python train.py --n_layer=9 --d_model=640 --n_head=10 --n_kv_head=1 --head_dim=64 --d_mlp=2560 --vocab_size=13844 --activation="swiglu" --norm="rmsnorm" --norm_place="pre" --norm_eps=1e-05 --positions="rope" --rope_base=10000.0 --rope_fraction=1.0 --qk_norm=false --attn_scale=0.125 --bias="none" --tie_embeddings=false --parallel_block=false --init="uniform" --init_std_qkv=0.0191 --init_std_o=0.0 --init_std_up=0.0191 --init_std_down=0.0 --optimizer="adam_variant" --lr=0.000507 --beta1=0.95 --beta2=0.98 --weight_decay=0.24 --lr_head=0.00285 --warmup_steps=261 --schedule="wsd" --decay_fraction=0.683 --decay_shape="linear" --final_lr_fraction=0.0 --batch_tokens=65536 --seq_len=1024 --doc_mask=false --train_tokens=526900000 --steps=8040 --dataset="wikipedia_en"
Each number is 128 + 24 x the weight over its row's rms, rounded and kept within 0 to 255. Layers, rows and columns count from 0. Numbers have three digits each. The size before them is the row's rms in percent of the matrix's.

# layer 2 MLP gate, 2560x640, rms 0.024, rows 582-611, columns 0-159
100:147119159132106164165112105119117140081114099166107134155138100114151102164111146136137138145128170161148070087118142126139135117127102143103137137104119150106131145158137157095106104116137094097100120121105132119104129129105156101151167137118093108108116126124143175132148118117132071110155152132120157161133136121142145149153147109129147111158167146124080137130134126100124137146142141143124111148134114095123121141120093155132134122104108116117111142151122154120149117155110152
091:112159173095120108151129113144150101105112129101115140138137142148121145141157171119120120145122152114153093146186128106108138115097117151144155112106109171131157152118146125143125132123117114140165121101131097130176108151100141125171115132138131146122150129107141133125158120097151137107104112136136098075136131154131107197141140155144154104136130146109123142127138118139162093171167125130120125101130103099135165104113143126134134112137124085126120127181142169135124169131157101
090:117124112117128135147121153126135124150107135178140162139131118116090123117086134137144118091110158104131112140143139115120127137068148145127101113091132144126118085141152147130126143120104167134125120134142110169098160122127097158128146132174117157132122114152096155096100110105130099148105127114142100111129095127107131118105142155117118076124096113102109129161114146162110145143128125142108145149130134138131179100176077122141105144140163152139141194128153119188112117116128144
098:119154115102132129141135173101152082119108162143104119121080119135116149129142077132155139073111119105147111154110117146110143176128132138166116128111100116143108115118144103116122136148155147108152141166137133109097139120133117154100173100088123116100106129103097126135110123078163144149111095113126140147109091140114146135125133137094110110095095098128128136123124117137119096127111123086125166160091141088148100094138146112109138111140201134128139114150081179118135164103186132
121:112164145145122105143129098096115111129114155140138112135124128133106133148121137154153101118112173134090150117107130086126110120147112178124107123137126152134141142157149121117093078089091133118141150118099096130132140133136151166133108124094138137154175107131168144093137108109139104148112110115111132161144151119205116136144144120140107135162141192137147116149094151135139094143154133118146139100133101149121137107132138119118151176154111149131134166179115131153093162145135111
092:130134099097087142138121175114108142143088148148111140160106120169128143108106136126114093167091095121134190151155090135118170129130077145099104119071150144138163103121119104127109123152162149060158143145147180151148127165099111124109159135141153131134141167090141155109124144139109086128158133110117167110088139086168107121172091133131142142136119101081117123154123140168138125124171128201136101119161125123152128125118091123120119167112151130087155096154133168139125129083146109
099:110179143123105099102163135124107102091138103127128160116122079120122146156136095130100115115062151130121164155124149158159124126152131111130112157135161156177138114124074157134101126126120107075116088137115154155105142154158128118141093133114130156137163130146173107184135175119161149099064142104158167091084131111147111152168099150110159120115084168126085098123139147150143161148120163083108080112141116130123135192138098145126092146135095141172127101160188110133116121165151130
099:115169141186118138118151136145130129080121100124084135133069117114139140088106165108118113128183134113183146093128095088142127128123128147170118107097146132148121099142107140138125107136153113105127128105122115148123129173139139097160152126134139141191127126106106146107067152139119115152142084136172133099153133167098152091115106134106149099111121107144136141127160151150110113126135131137108107089111128136122159120131126114137094104104178137126114074185147124153130117077142121
138:138099129139125087131116151081134090111090082108153119134160153115154144151117152107144103089090152138137169153141139142137112104141120164143090113111180137110117110126164113140157134149129181100118135130129110121110117144143119153162086105159132132174172112121103116137138161103089123114165145142160152119164126130138099162113190142184109114157113148152127127145114125144152161103181128120152184141144089151140152109124135079141123175137120119116177149187135078154134182135115116
105:138104123117110145114111105138163130110140106117112125144161130100147120146116152138137094081153108131086119115130122113160132100133136144167145148098135117130118132195118111107182103128136154143127097122124131143163109147122155153165112136116141123099150120114124134149147120131165129136149137125119107152142183144137134137128170130150110133173103160144131117096140110123155147145135138096097132163123121133158127160121144149124104178109119150133115092158106119156124158121121139
121:150098123149158126109125145111139122132111064128144145109128110072132117103145122125096151125113150130103113158152166153114136131147125150110114164130154152126091127097117105160153127137087098106117181135109104141113084089152134156150102094203118123151092123147131142130167176145088105099137102126101154119116116142116110166099102172165143133117117135127111119153088175129189137106132155149152123139103114097104166152094115091154133136132133147083139138140139111166124129089116158
120:141179117134167177130109138165101096159151126121110132129164120095147153120092125151136121158122136118147130173090084182140149111138158130124135111093164131116123156104116091130151134107104103108107110077081131132124165138158151162171110118130111127131108099158144139148127138134134128132123090144111069123132117163105114145131108141126152094100109121130111090147142111096151129086113157113103138132107105143115142111077122083158123143124189097101100135166136121140146175133134110
112:118156137113083110175119149139156112135156116093136152113137126131159153124096129124117114085129175117085122124153119134145131153128145131134150109109116117185157095132170138106141123093158113090153127085119088107116160145121130135175117162115101133171131139097120135130124153122158104150134136165112143105139132109101082163093159106127173129146121136137110137088076111115113129184147133149151120168109107124158181106159144086118149135112104140083166188116142130120158102119100111
094:157153132122083066121133101126138126117120107115115139118157154169112107135133114141111113098138120124121148125113109106141121186100092129150143171114153135140132136074130103163116121124142173086152129088122147185135100146132118134151117115098143168160134090126129134141133098087110116112089116095090176128145118082133162109140129139132107157145124136118078094129151133119140182112132119092119089149118162098153116098101098093123079138124130136123149115167120118139146098113122123
111:142136122145108124114135165156129122101109139145129137160163124102156107127097117116117112127105121115115126129129121126103139123125109110107154111091158114144113139141136107114155151136153111147136125128115145103179143114158165104136106099107161152132115099137116139139124127110152120135131120098138139124134156112101126126165131165082115164135118124154179126135116142112114130104112174108131102086107156158132154156132130103170109134154113148125114112141153173150137134084127149
098:153133135114154139119091101119103116091155132131107126135180162162153116187107103118100127106111120131189124130142076122122155131120124139133122105151110123109117127150085103169056161151161094138126140175143106141104137146121118160137140123109151086109136109167129104121130099123121094133100146156135137127173087142179119103181143143177141121169172127146118158109115111085158152145136118118107163106141111119111138108141133152175093133132136163122165104133123158110174142147108132
083:123089124126177139104151131142117141102087091117115090133139135110121143126097142107180103151095121150103125139110117131118139147103151140095152143143142094130104163163152113103162100130083133116141091103161089129156088126161106162151115161137078123144137178132145109184135154129127089082143107117184103119134105108159131120105131147116127159163132142114121115124115105175113133158114070172131124126127155100108134118107091112126156101145091131149128140154109089140132161106174145
095:191125159169101116153141088117157171184117161126107138186096123103117161104145133108122158156094109113104135111137128125089113091175117122108123131089138126109110107152111093130104160144129158116126127141115110137162094160114115132150156110164121159104116122127159149180126114087106106108117151114130151156138067144131119173137148135169130131163116109147108141125127140104120126087150141115168139132107123145119130117114112123129113155109106125114149140095153109132095114123108102
098:122126130119166123151188177165157113108150102123134124164190116135063111140136150144086122134068123141126111095135121098160131153128127155143134166126110137111148157084112105134106092072096118138198133139124115154162124126139119081122139144147088140150147106101126088115083120184141139130168131092137132138124120147106119143123158145138148089110113109130124141121105137114102180112135126098118119147174093074059166119146119122131124122132118173122142139146088112111140171132149115
090:129113105129135104130105130133112114103122134120151142131129153119125117139112121159161135150151196114123148129105116136112122098154150128128091121122131100109148104178113120124119102130170091105108110140152132113158164166095172130104095140080148119128148174143108116117085147123110168136120107137119126148121124169140140141090128146082127162103112144075119115093114124159123143125115124144108146150097082141099138139120173137152141122114107111136101100118151135170109151128089116
125:105176149089103145159087110128097090149164112095119149139134135130129142093117129179115088169106169130107100095122152169159143105125142138160104130114156116135124130143141140114129129139110150131135149138121132157148141139173148136170138132149110167102165111085154134125135141100181133100116126136146086120126116104138163100098135133101154122198159118142108080154104143127132164185123153143139131099090083149119140191124136130095124140140184147118159094143133132121137101092142131
091:138127138117136094089140103144129149094152095086129136123100139143167123136143124116133115150093120098104150148081100062110109112132144096117132144123123101159098083125119139137144135133149114150143139133155135132105121151133135128154137126151155168128149130178149127107167141090092127155117148149131174103128167132174126139146148087129120083164159117139109170170094142126125088107138121092118102181076089113123148132076104135135108168093153137118076124121127133110099100096124120
095:171091086117133102135118111134137138085161131110130130154131159134144101151157152129122108110122104095129159148138143116155096114135131106139127131140123115130111135136133140112118122178067139128146150112145106111141136097126130115106081081126110130109142161106109117113149159105105123102101136134109147158140147112154163168104126178120102135107160131134123187133143156142163114137162111105159128118135091134142113094141129107129138081141108144080140158108139121107099138121143102
096:154145166117182101097130097088152148101089128090154195150105142121144162147113082106124121090142104168137155136150128107108078136154120156133130146073170152163152103081130083113155142143123162113159151080105123137135127139122148127128112144126095115156095089134095093080127115127112127137146152110177168138116132086060091156126131178150139123114091145146146145119107132120167141097128152142136123122139139121163172116101138055154111147096129154118123102151092078160095076158135106
095:123142163127187091120136108069136129130105164099122163122113113109159161108086149145150105094134112145098145127132109097130123114136137176123119100114152156132130099120161133138145125117130111104102121125125124181105133192143138113174122154128126109133100102093160124128163151105117127144136112098149126159167114155126101101151124085172126162177125138143103097107141175113153106105112130086125142083133115102108150155106097147157089083122154147103128125160150118160145150093166132
097:109143085150171121134140143128084094096171110117146135119118132117112179113119155093103106123106128158085162155093131124129164174116166112135166130089115151114144107098178111120152065125158108121118151090127062122146149128136143095131135166143114136136145106130127187163101150122160122109146124142114129150197152119115117113125114121118131172121131124146114119109126128148123131165119127169114139169106137171157178164142102144123146097139094115142111097096117147142113144097153137
091:122136135116096135127158087112124097117147119138148147160115110143114137077148087125115093131116114164147140128174132116165138112118140075155133136112128135145149122134136113136163137119162106126091099092118130133147159145129111122149110123136090137138171128132120095125118114173131116139101155110128167165134149166118130085169152080143130120104105131094104154156117166137162123130123116077101134103121102181127145163174115116104127130117070106122130102141157133143134172139121090
085:117122146149119114099098121167146146146146110122142190123091130180117152125129081123088101110098125158144121099094152117159066153126087104114138116118124117137137135112124136123140097115125190101127112139154149105122119140107085065126112128151147106142139168127128111122158159127084190171141133140185145134127112123134130168160145135145132133116125130141115133139145138151105129123150167140148154094174115142155130090117148145085113150107103120122102097119128101128118112102129141
117:126158136102083148140111140174122099096128118128104135176115140129126113107159122126158091114131097120066121111118136113135108081133084122116153140112115137138134134149086093136101171142135170098171138122112157071109128145148160150151058107149105129145150126122120078148135169094139121143122162126148133089131113066147115143114086078129126138110179170141089107110134133141135106153149158151140138132152123155125139163091109125137122130116137086090138117139121145167104134122160138
107:194126142118159145128132141148111104143141135095107157146087136159151124188137086093134157152185088162127118119116161152115162103108105101082104114138144108129077125153110126110159099192164152122160114119153150137126150154114185165141129148181127074120113109134144124159135124140112137147097159111147176137140093127127113140116094098155113144133154145102123131119111126093081112173135068110149137167122142123151148109141114135103120124105165153124131154107099141104095103107106136
# layer 2 MLP up, 2560x640, rms 0.0237, rows 582-610, columns 0-159
098:130122123153099133129108160077132162113131151141105172133127129083119113095118108205139126143149165124147095151146112170143094144144133146127145145144154152158107134140125113113109168089124088140096110117100138126112105127156132130120128113104128158129118117155176198146147110143143127081096075174150153148121165162124155142125092113133154108156090138138117162081192150122156091129098143135170114126107111160134100121107075159158126176138148135145160145140090144086159169114107158
091:091141125097115176080130151153148169117136152133132148161056161104108183118130126147128136143136089129137140131157114149153125143197128118165164116081141080125110099121094131116122146112141112137134124127120129134144122147125116105109079176155166151110161103100109140121096161109133158107093131121149088086127132160103114118145123157107155134089109161101118119109133118140118134127140119110131109137139153123150130088091141136117133159120169143107154094128112153101119132135130093
089:164106135145141123074126135143131126104174153124125120105111164152142140131134154124106162120167128164173109113126150099155110083150124108081125103144090140125119114148146129102127140113117113130173119109144124108120127105111171157137120150112154172122143128085158097187118110104163097154104142139117087159142132108148130155102168148110136125141150129112161115153147078134128120153164103119157162094098121133142135160114121135096142122152120142133117106089141116102127153118131096
097:138154172119136082139144157131075092110104147134157163112181115117153137144095109143149105103113113117136125104153144106112144133123156124166105105088119159093145123138188119112155157144097118095142165101101190118134100135129079155129144141143078188151110166116120122109169145091156139141120132118149125134182108148167166123125117092134113148133119083133154156131124142131125102118128171105083159129064147146084171185106139136134118154127148091104143106132094154133086129138151121
118:113148126146136109158134122120129137144089156138127120150113113131091155106113150136146114137084161137094144120103104105118073091151125176138094145140111176158158156136149111120117106111149129120120144121135106122141109112120146166089109106109127116102171098116151139120119106090133114146081118111164125154133173145175124135111152143161117140138139157114140144152151149163154066122118121115140122080137094125125150122146141113116147160130095162146135135159102145146096161162105104
092:139122152110141164114142161168105109122127122088137109160146103078141154167144145092107118087121094155144125149118075139092137173132145173116141125151124093097135097155122133135140122161128163119064162130159097127127139116126131099119133082184139087146156126126115111123155101140142121087116111161119115126136128149145109155136146121121091098158132116102165149134105104154135126158100112113117098161180124108163145133110158148133141129157129133138173139129088144118135128130096124
098:089152096071140130117132118105090128132092087135112073142075099162138105103173106102124100098077170164101149149134108168157140117127132140155148167116136136170097125135097088098105099090163110082107104155113186140113098153098091138121155106116085162151110168107119088160130127122120108141118143114132172111146121139092124127118119141129114115116103152138078107113179109085136091160112112138125121117140160110116143116139125135110110143141126092120117140143107094141108109122125139
102:150167127122079105085160159094161132120138108102074072135134079141092142116155143120136115128116082121153150181118150132100168127163111119194114144127110133174097137133125123111151111127137110131082139123090139127126116125136133160123140118113103093176094118126111160101126148120157107174136149138120103116129111100154125116114126131153146102125121111129128082104133134123107128109098151133113111133117111133101123148108115106101092150171113106154116104145139145126151064122111099
126:117133101131117183119156131153143168131155149116117113135130153139129121080134134165115152157114117102130103121125137133138146146149074130118152115117097132142140114113130155114103120096107081141153132144083129153121099108118080128113128129098137115108072120144129123161126101162146145098105103150079071120110086155103126096119063088089155153095109120124124122121143143125137119156125155125088124085102157102102107145133121148112166093117105142139116137072122146092132081138155170
106:111147134131120106130146199088175183088094134157074134078135158120114131102121100148132119148129149144122101145126099155097115122150097159131122143136164152136115132086125117162114133101158107133134156099158147116117108172142155115085141108126141131145123136121117139180148146105103132145116136138135166175123129151109125142146096087135099102080106085144142144115114152130109152117122148135113098093101136149114163072157119101123103097153124108141122119123166142111117154086118119
114:083171110091158183124126144102132175178146119131154124184134125109150145143104127085129163150141159129093079136128162153134123156155105119124143101161156162149118093126119116111128093147118102086157144160097159155128113109119137134107143090141123128142115065133134163166165128142091100158132122089103125149155085168146157153106111141169147152129111116116120127117153091159187170131086146140163119172124150085133086153144094142138138170122129136114116140097152148118120131095110138
120:100143147102087057145120123105122134097095105132131115111147144175114103139113153091134132103067119114110124099165147057109156144179118181153104108155108154104132097136149129145112104132144153160156130173164119162134107109136119130121120099130111143156179114101106118118133125109145104120134164143156156121121131093136132118120135104141134142153169167164111138135102150191165164135167141131112145151163130107142115128150147152114110136118062142130123101142152098135148090097122159
111:102162086119123116143104129140144124148121119099098164123163099140134098125102123129089109083110171071093117124140104095119139147114148147161151121140114144133144144089174100169078123110161086103108112099137077139161110146168150114147123138127085112176133091128125114138150096099161106119084089137112118118150156135093116162126139100127112164107159106127086123113116170134154136175153167114150141135123116119115124116160131148106118118145128089086118137140159123132142105113119099
094:145162150155106083138112114142101120120135118098139168162116146118106125147139103147105114149132157147144121131114109142086090132125159135143126113137132100157172117146125153141108113146137139127137131141111147145161149133079146094090105101138107144108106132134106135115146128168103111155149144095096179099137126106118129139121151113125114154101157128115134100142131162113099122158109081096159121158128179131092094114113152132111142141125138127132130108132101119121168112123143081
114:149099135159127097105141142147130122118108156162111161152167135123167117143101128099123111111115096120109104101099132151123121126150091109101136089117158121127093118122136090124125106145132121144105133125130158093161149105145164140150112084118155141128104095127084177179117147111137108140163107113144110118162178138114099094150119160109128130122121112133157117111103169078124139089115160099109116075116121139139125123134107090146149148182118142121090122133137172153176127083167135
096:150126131138150146137103096122165138116148113157075116106167142129143120148061141103101130109159117114175126120128153155100166094126178164141120123126133097085153122129097107120125159125136104127135086137109128126101181157129104142112131181131133087165094137130105115162096154148114103108116143131176168125120074137133122084170127124165114169105134116183087144146120120105117115123120147133103142093123086104116158194108110100168066149113138128145191097105142124137138096151130151
083:118081121109152141106120117119171131138121107114124086132111123108141157141144139124142105133103171171117121126145150139136154134116126129121164104199122146096161118117184087108112118132111109155065097132116099121170125125170117116164157142133164111077147140115096124136125130115140122147114117174163131117143101131168117112122131123144125131150121133120151137139102094148131136178135131159099143133144114097154085119117105122123158157154140168188132135072141115113145111098158136
093:097141113064093146149136147123148162126084127129134107077129122127141152103108100148119153086177123109158121130173133134104108191135142137119165142132112098100075125156128154161139100127124141090148107119124123117076115121099147098109120111154142123126092089082135162117113107097132121134120099144163150138102098113135092129146133181121115144137126153100145141126121149172178161105131126123115123151116163112108070160106134103164116140085102121114156125118156131184109129148104126
097:153145127097138114087091139139124119111138152123151115158106148156146130132141141136121117167083083131101133158109140127100110116128165130134105132126172093120088120109140120131143133165138145129116107125129130120113088148131187130122149127118127113115119150136136120145127078173119108103083146106113140131129120111160070124155114128160130160141148160122145137173122122128114120125109114102169155135167094138111148135088154136115123096123155134171143117129111115074161097088152163
092:112140123123088163141081077161110100119139108155169147135178169105128154098097103135103127117163142197135160112109105151157081141156142150147120109130138107171139135118093133144121187136110112123165120163125122138120150108114121121118114138107134086149106162135130168127135149140141127152169094151131125133094161117126143133148089111119115130125077119072152106110170133129126135124127169134155142082113087132104121156129128131164133143095112134073141124079129114164108120115123097
118:138093173119112132121162141156095119084126111134084123131116200133158130137107137104147145122172129114143112161127128066120150137145135130135125112092125144120088154141077100130119153116106126130152127067171108127089129102173117162123077139112118117160144147157106122122142125139111119160134108120131148171141131169143081155117144144141099133146095150163136116115111130076096106094210136137125150175144127109096109153158131071160112146079124109144145146168130090139108151130102108
090:172113118132154123112130143139106142111082180131130154071109131121119172132090155141146133132122143099127126137113119112108178136109142165138088146141163096071113128144127124144137120122109145123157153111157097138147141129111121125098113111159184155122116121106159111103126148139157125171109143166163109118090152143133127102089120120163113134140115102103112150153160151122176123121131135146137105117145156158109111130118162113116122167128172112116124098120130139107098106145143140
098:128136157115125086114107130116108122119157111144102064128070136133127097135168175153126130092135106143125155127097132117139135154103115143117107114131106157113133151125132178114101120164105121114163123154174110111122180143127195125116148125151100136140141147105102122161099115151135094151136140133120183166103145148139158135107129070117103146079145151148103149137128111128137112119138100149148135152108175150121104096156133144143115088112144135139150087139112149114149136122123128
099:145167135143132104160133164092156101137072141163112142100161117125136159185109131146125093133139163110112120172094155104103175148133136142147094133132122124146073145150158100150097151115132204115130152132118159152115137124153155106129128113114092154103149136163121117145112085150086121154160128118105134144114150126165114100150150096126092088131101120113098129167140158111155185120144159099137160150114153122124093125157124104161127110142116125125170138147115105113086115143127122
096:147179153135113097159158114108126100085121167117125164116141170127129108148094137123110163129108139141129133162137104128160121123125185126080103094143106165192145131133119142109109154156162166170154124182141109156147141168105120113138159093122114114123160100109165099093148100105128065152159097135120149107136096143136138131096111104129102122122116121178152141143133109141115118148139149127154159119154099106155151072144136135175090124122142146129142133089146084132153118118155126
096:126168108164122120174142136138101115126111102111157111130146129111129100147143143114110113124101183098140126107127148150188162168107140113150144120106115129108115098160113086092163075130171118095113151090135116170118166124100167107098090123157108152140108090114106133148129135122133117146088132146060141134123122152141111146124139091105136143149072192103124116135101150145148124159138098118121144153084125144136166117137116147148140138150115124139156120125135121149065099130099148
092:122112108135115108120125132079164124121138110097104115112134120109128115111105117112103111107115134131127147123086134103160108144108147124158082131134117159130132123102089149116119137126137076116099139149114118158152109128132128121156107089134182128138115107130122145163117124167139100091151136093103146150122105146096131101136105109132134120093100139111138155112121118143136090125122156108132127142157113128087165114118129140139154170137088177106154108121158097146121093141124100
085:133113123109122136137140128158139127124128130130166129126133138137145148138129152169179131164147113097105140102102095136135125079138158123118163124139095082116166127158128097108076171144116091152168164124093109130134137095148138114111189085110159179117181123155146161105138138124148122115139109113128135111107124120123155081119091134105123092098113099118126149147166144154118107118109082112106108120124141110138124117086097125171131123138122147131127169123149136103104168115175145
119:115146165131130113104156159135143090125143073142171097083096154166156110165099122101156127126126143137136133081115102091122127170147095156136101158139113097130106116087151113128121106133133179133132121160130118176132117154154081111132165107113136143155103081130149135128149149133140122117124105084133180131132139119147100091144111196113127162122107140111110147139135158134112110154098136105139136117106117087154067108177117137109133112126082168148116118140112122154149143117117096
# layer 2 MLP down (transposed), 2560x640, rms 0.0204, rows 582-610, columns 0-159
102:162131138101125123118165089140123133148134116132120126136135112184106148143139133121119133101166134173124143109134156141173082149139115145108144108170166120149117159113136105157110131116150119205100123156109123131141131131164188102104090090116163160149116159116132125140137178112118165166120133108159152115158152098108108108111144164159145127100094176142132143138119116151135124137151130123162099133151121136112100128058104161135127100148079181149115135146141128088122122085124176
097:133137117165140113162132116134152166194134115124150139099164107159134139124129183102143112126152137094162128124128127148131102159100125122091102143114096098176129071091117140135159134153145138161138138109091152126113086129144131128124116120132115107119148121094120174131111140097132134111140149155122116105160108134121094118135135109093121166127124147122165101166100111132137131139150109133154179120084151135123117145121114163107113088131095106152147126117146125121154137169091090
095:155112153121100148079108103146131141142130150142165092098104162128101161124128142119092082110108109107146116109139124096086190085102146126103118125111144133170128114137109081125155121151130125143156116128095139096149126130126112110132158104161172152133141135085118142153107138084170151114090106107117150152134098132099122163127117136081123123096145131175142145182149132127131090145110146107130124103146128150122087126080085165133114154134104124149142140173104161113116139111169146
100:126142103140164108154119128142138144105141121100144111150116158147122118124133122139136138162109147138136151089197132074119140130127100141158122107132097135141112167126097168137111119148139118139128122155132152107125136101160150170115121152114115145158109113161102088137160139112126130111144138122116144147116146135103085093150161148118152171135137137122122138152150128146144125136140130156091149157142146140176091134136154134126096107120081104156132170148165130115136128155092100
106:159135129148091157116129138137090133109108148153144105132103094141133105145129143149134087102078124172144169122151154114113115149161088154131115141137137114155135140136115136138113109101131146141152114143116120098124125109116143159117119152156113126137109111128125133107111123097139097144112161122129157159152179137126121147144145101131139148125149153147145137144121128133122103129152130109172098121107116122113139118163113125156128144099081142143136121130147169111130140194078117
099:128137167121177129154133137134102097134105119137120137121155063093097163150175128117129132106102117085140127131115123147121123103093145153143143130163121131077161131130124124158069075134114163108088150125078110098113147154161102149098135134161155093159129137109121128138129122182175135156134157132153096130127136146145144090105135121110152127089104142123179117136137156131115122118113132116124120126167114112169113119125136132145147115083181157141116144117117147101172109138149121
100:147171132133142112129129138117146125134131177139081124127117066114163157153131110143125136123133152167123129162163111148123140151105113122202146187082116149129125139173112133116115087114085126115147129177115124107171105084134133111127134129079068126142119110128119127120155156132087145147098076144128136146124150152113094088139126112152163116159106173090138150129167119107137158137177135174157112121128159113116121134126072158104127137149161097134102111134129122104125128131103138
106:110140110126079121091140090149175159156120156108093104150120071161159139102114134129141124110147121119120129134105119094150198131165111130156109123137130142178116104146115132121105122159087118149108117137089118148121094134157143151111117131122132111140102137126128108179109114099119161110131109135158151166111115123143086125093132134118115116168135169132132106111157122148148128081105097145143142133135147129105144103153146101103110109117107150100129129134120116131149115119123145
094:115126114153161148149140137127165123139130125111094130121145143108115123091126134144098135130150149109143131121133117128116129145132129148140147104120096155138130123129113116104123127107080147106125158132112141139121139110129094135145136109135155104119140113136118150158162127150124138108116131135094108124082127110150155144129070121145150113125116105116134124091129113136128120116101138128146138145127144094093156117111166123141115120119164133117142117084141127145097142129128150
110:112144147180127133122141113153136119158128116137122113116116132166126108124138135147128117109070116168157091133125124124089157108100127151112142126159145129141124148109102067134109127122120084124145095124114101109134122120139129107056162167155099117138123125123090129102103149138147134128139126114134123143134089127167183123129133107120100105082117088153147133207113141126088126150122115113112198118139134176107127144143137112094116111149096125090111161122107177125108123114119103
099:080157125129144107174116141095116150145112116142125152177103110108147136103135113121154108159110146073143130144117198135095128158128089145185155146122162156118095106104100117140132107102113135105128142127122127189117131097171153129140147093144111127115107140125138099143173141106137126151111122126094086130184138151091133133130135147134136156139098155135130154140107136147161138107131138100134140158118150079112127154134139104147173155130111141055119159132121117104120159158112149
108:118159150130083123141128184105128156098110148105143105138117132152147113128110148142121142142112141114137097132108131111135163105136133121111099099129133119138097088131104129109122118093112121117157129121126118112121100159127083136132110134116125123101154100130139137104155121105126147161135133169139143118145119106125106109098129103132110141140161174155129110131141109134161130147157149122142154144129162171119126134152135108140122087116135126086086138141142095141130125136109157
109:134150149105134095216100126147121134105134141071100140119161062145138141114103143164121138122139100123108147147120126112127184141146161147114117122121097157121156138114111111141099144116144115126095151094145101115118102118147141119150073135163090140183099108137141147141114125132149143109158130166141107120145146117129093123110156094129139150144125138113116110101076135127124128149069129135152098167128120108122141114151147099188138125131135104137116150081152121147095108128106147
096:144180115176088060133138128153145128082144123145107131172113108103142165184121135131144124084143136115134135126126100135118148098118145140087153157152099144174123074103126139161078101129148148145139157112087129126125140129126150152126146162148076134179093120115123131104154138157139124111139150128074133122106137118129119098140116155100137171110125129153119129117120102108152170130129124098162100147149129124133114108126127126145185099124134129128129144118102170129165105127104119
096:096114092148068115099153127142119140126124109140109116139123129171134094111086093169132124105144060165156149135135154130111130144136143119110122138130149118162090122138136094122136142128163118157096171133137085097147114124152182131145140114138142165136102121136112117142124134092117124131135111114110138096135145135095130108156124163119095141136125121144131126125115126101130124123130138133123097134123138149152141157126116132144136143159067133137114131148140118146125129043134139
105:146142136130146176138079111124137154140181119153103157151106109115170129150084093145095147103137122111165081096152082156101141123163135173103118110099117064179133085142087137123126133130153156125111140163104103116099149110103107174122129123146189107110147109153120121156129145128128114125148133151151193108148143153179147149125121156133127155182111105132110135116108132141113129121120114103123145096142140110105145156076106095152124119146152111128139095104136140130108117121133163
085:132108131104158188116134142109138125133123130117087138121100154097146131103104157104147110166138129112095172105162091149137151130144146108108176124184153150123148134125143111112130119166132142141104072115152114091132126098133096122118169167159086160131137118162122110112130128114128143108130094164096133125066108122147123176132135119153123169119110118140103112132109101159142146183146149139113078116118162120134140095118080120118164136143113161140136157131145151090161124069151123
098:109135157110124145147156108144153151127097131168112147100098120130150144117118086157110143134123177121131116133115112110158158136164106145175170159133142130061121154137133122122159119175092129062156094152127102132103134094116130120138113086128105105126155131095126088100132102120152144163104085189102143101161118140148118138125183147120098110134139119130116107120117130159165134146169125115153100104088180149128121145101159106111127121126112130119136142107115131116135154125105131
103:165129097102129082173132138125117138123141142148140114139165111123098133161101177108140125153104127192115115137120085142156131150116166158178113099120143119136120151073118111147123142122149131130149146136100117085125161158133136121096176126096128161116118132104138109138150091162109121121115116143127153147102111137125095136109165130115094123119149118133088131135133127087135111080102140120123112118161100138095140148147086142062118128121099124124134167146110117176149134118102188
095:135151115147165169174104146087144175109151121129145139143100165107114153115092084116103124151154140135108185140165154156135142106125126128127122137116103142125122138096130135155160118151077156136122100129101103138116091094117115096106133121115110134156173160123150130120137147113159112138123114170161140144123164101124129106159105108177106106111110114139135165130133142140145143179130096099150123137098121128134174145116158107146136145139121139118127149129161079134119153130123111
116:116152140118114137095071108158119102133185117119114129137113164148096142129127126165116134153097132147148100117172139131159113110110174144129135074116132125109119140135110105183139146125158112112140116154154096122093126104140128107176113120130107123098159127149128149113143116133132125116126167141169068107197131146140151088118122121105152121164119121092089092177119133084157169104140143148151183115133077158090125201121139144105088120140164159160141120161125137142150139141125136
100:153160135095144128138109144159115146122102121134141113084120150114090141122148136179107139106132131107139134129102127085147165114137156165105150104098146129098111163185138124128118104108113080164167140127153125130123159148146071085103121147168149122139120157132128132111081126123125122102148170121152124088094135168110118109133145136106123148124101138080084146123140151150147137139138129097128120114187148165103133128102156137145113106125145128129139128157099136096105123142150121
103:088115155124122110130125135115135172153109097185132125146097138151105121167131135147083123134079111164139168148157092102181147102107102135133126183166116109115157156128142159135123132143118131121105150113135136116134131165104152141131117155136129113121156158112125102138112174116116109142108171073159175122142121124119151111131134104118189113141161138146088111158129124163148122185116133131095142108161126144134122141181111122120129137131139152148141139096136126099140093105122183
100:149174136125162131145144178126089130152113099125120163169095137114146193145089125096137105120111136135183110147104166115124113121152105118129122137111138145112129105134175134076118130140123141116121160135136116140135125129162142165152132124133156124111174103106136134157054143105114109174125124149110142170117128109135125116176124095110132124167131141099101115105150147136127145114155128139139170181127134127125122126125144117117138127122099150136138119145117165124143174130157121
103:137117130124113155115146106094086086101130099101146122160126145111109144136119108109129128138157109112103190106132131111138178138154138127120115138112098169175169128130076119158084114167161155151128108144126139163159106138118115121154155124120165105115163138157116125097162088138100127171140080151070154088119106122104129062100126141150140101113121109115122165095071135109117090120112110128087105146163134145147150120109114109163140115100101131107119122068118109117128101132133108
102:121065095158173114162119125121131098122132138140139132188124137100146079142143169145086111097139119126125106114133115138142091161156167136130145134087121095136184137119154111133161116119140114144137150127126112161096152126109137200114101113168145145116115115118124128163148136148095131137119123177108125105110125141126079116126166148092117146161121127105100145086107136099152137138095141156135107105098173127141132124146163169177123137132148082144138151163176112120111110090161132
095:126117156119100117114130139143110149138088141150102149119149110081119138150138129155149133115121089158116110158131114133132138108100138127121096141104157110099132089136114130139120115117139140087131130158157096156122107090117158144092154114105110175116136057145096137110130103151129079125130136066125118117147063112136138143095161114146104135131155130139133127177158136107082155172127113120150146142089103135115132174137135103106111155150106111130109161151133115138136107121129102
090:138156125144171149133133138133124157119126165111104112133107155141102113121139120097114140158132114152145103113144126113123150139147121114115130108141111106131118137141105141082117139121132112093155118127099116140117117148084094119097123151110139118115112124128139133175122126172151116135115113152149119087131122144090161106129121128099152116102146103132110114124171159131149156097134157149137150155139134118129136137164134151136131156133120108139175114130149118115125106132158143
119:093156100124110139111128102132161093144111149124156114120127141110165156131126167129118112087112126129106120104121122117144101153138114128114107205168119098107105112125135153109108073159122129127126059134100110163116098088129108103149109130086136133105106106141163074121113162138135126136108132145097150159156121135115079082142127121182127127164120101079099122186125130163154168130155111149114161113112147151149105077172087102090093115119094118124142156107126123105140130101143096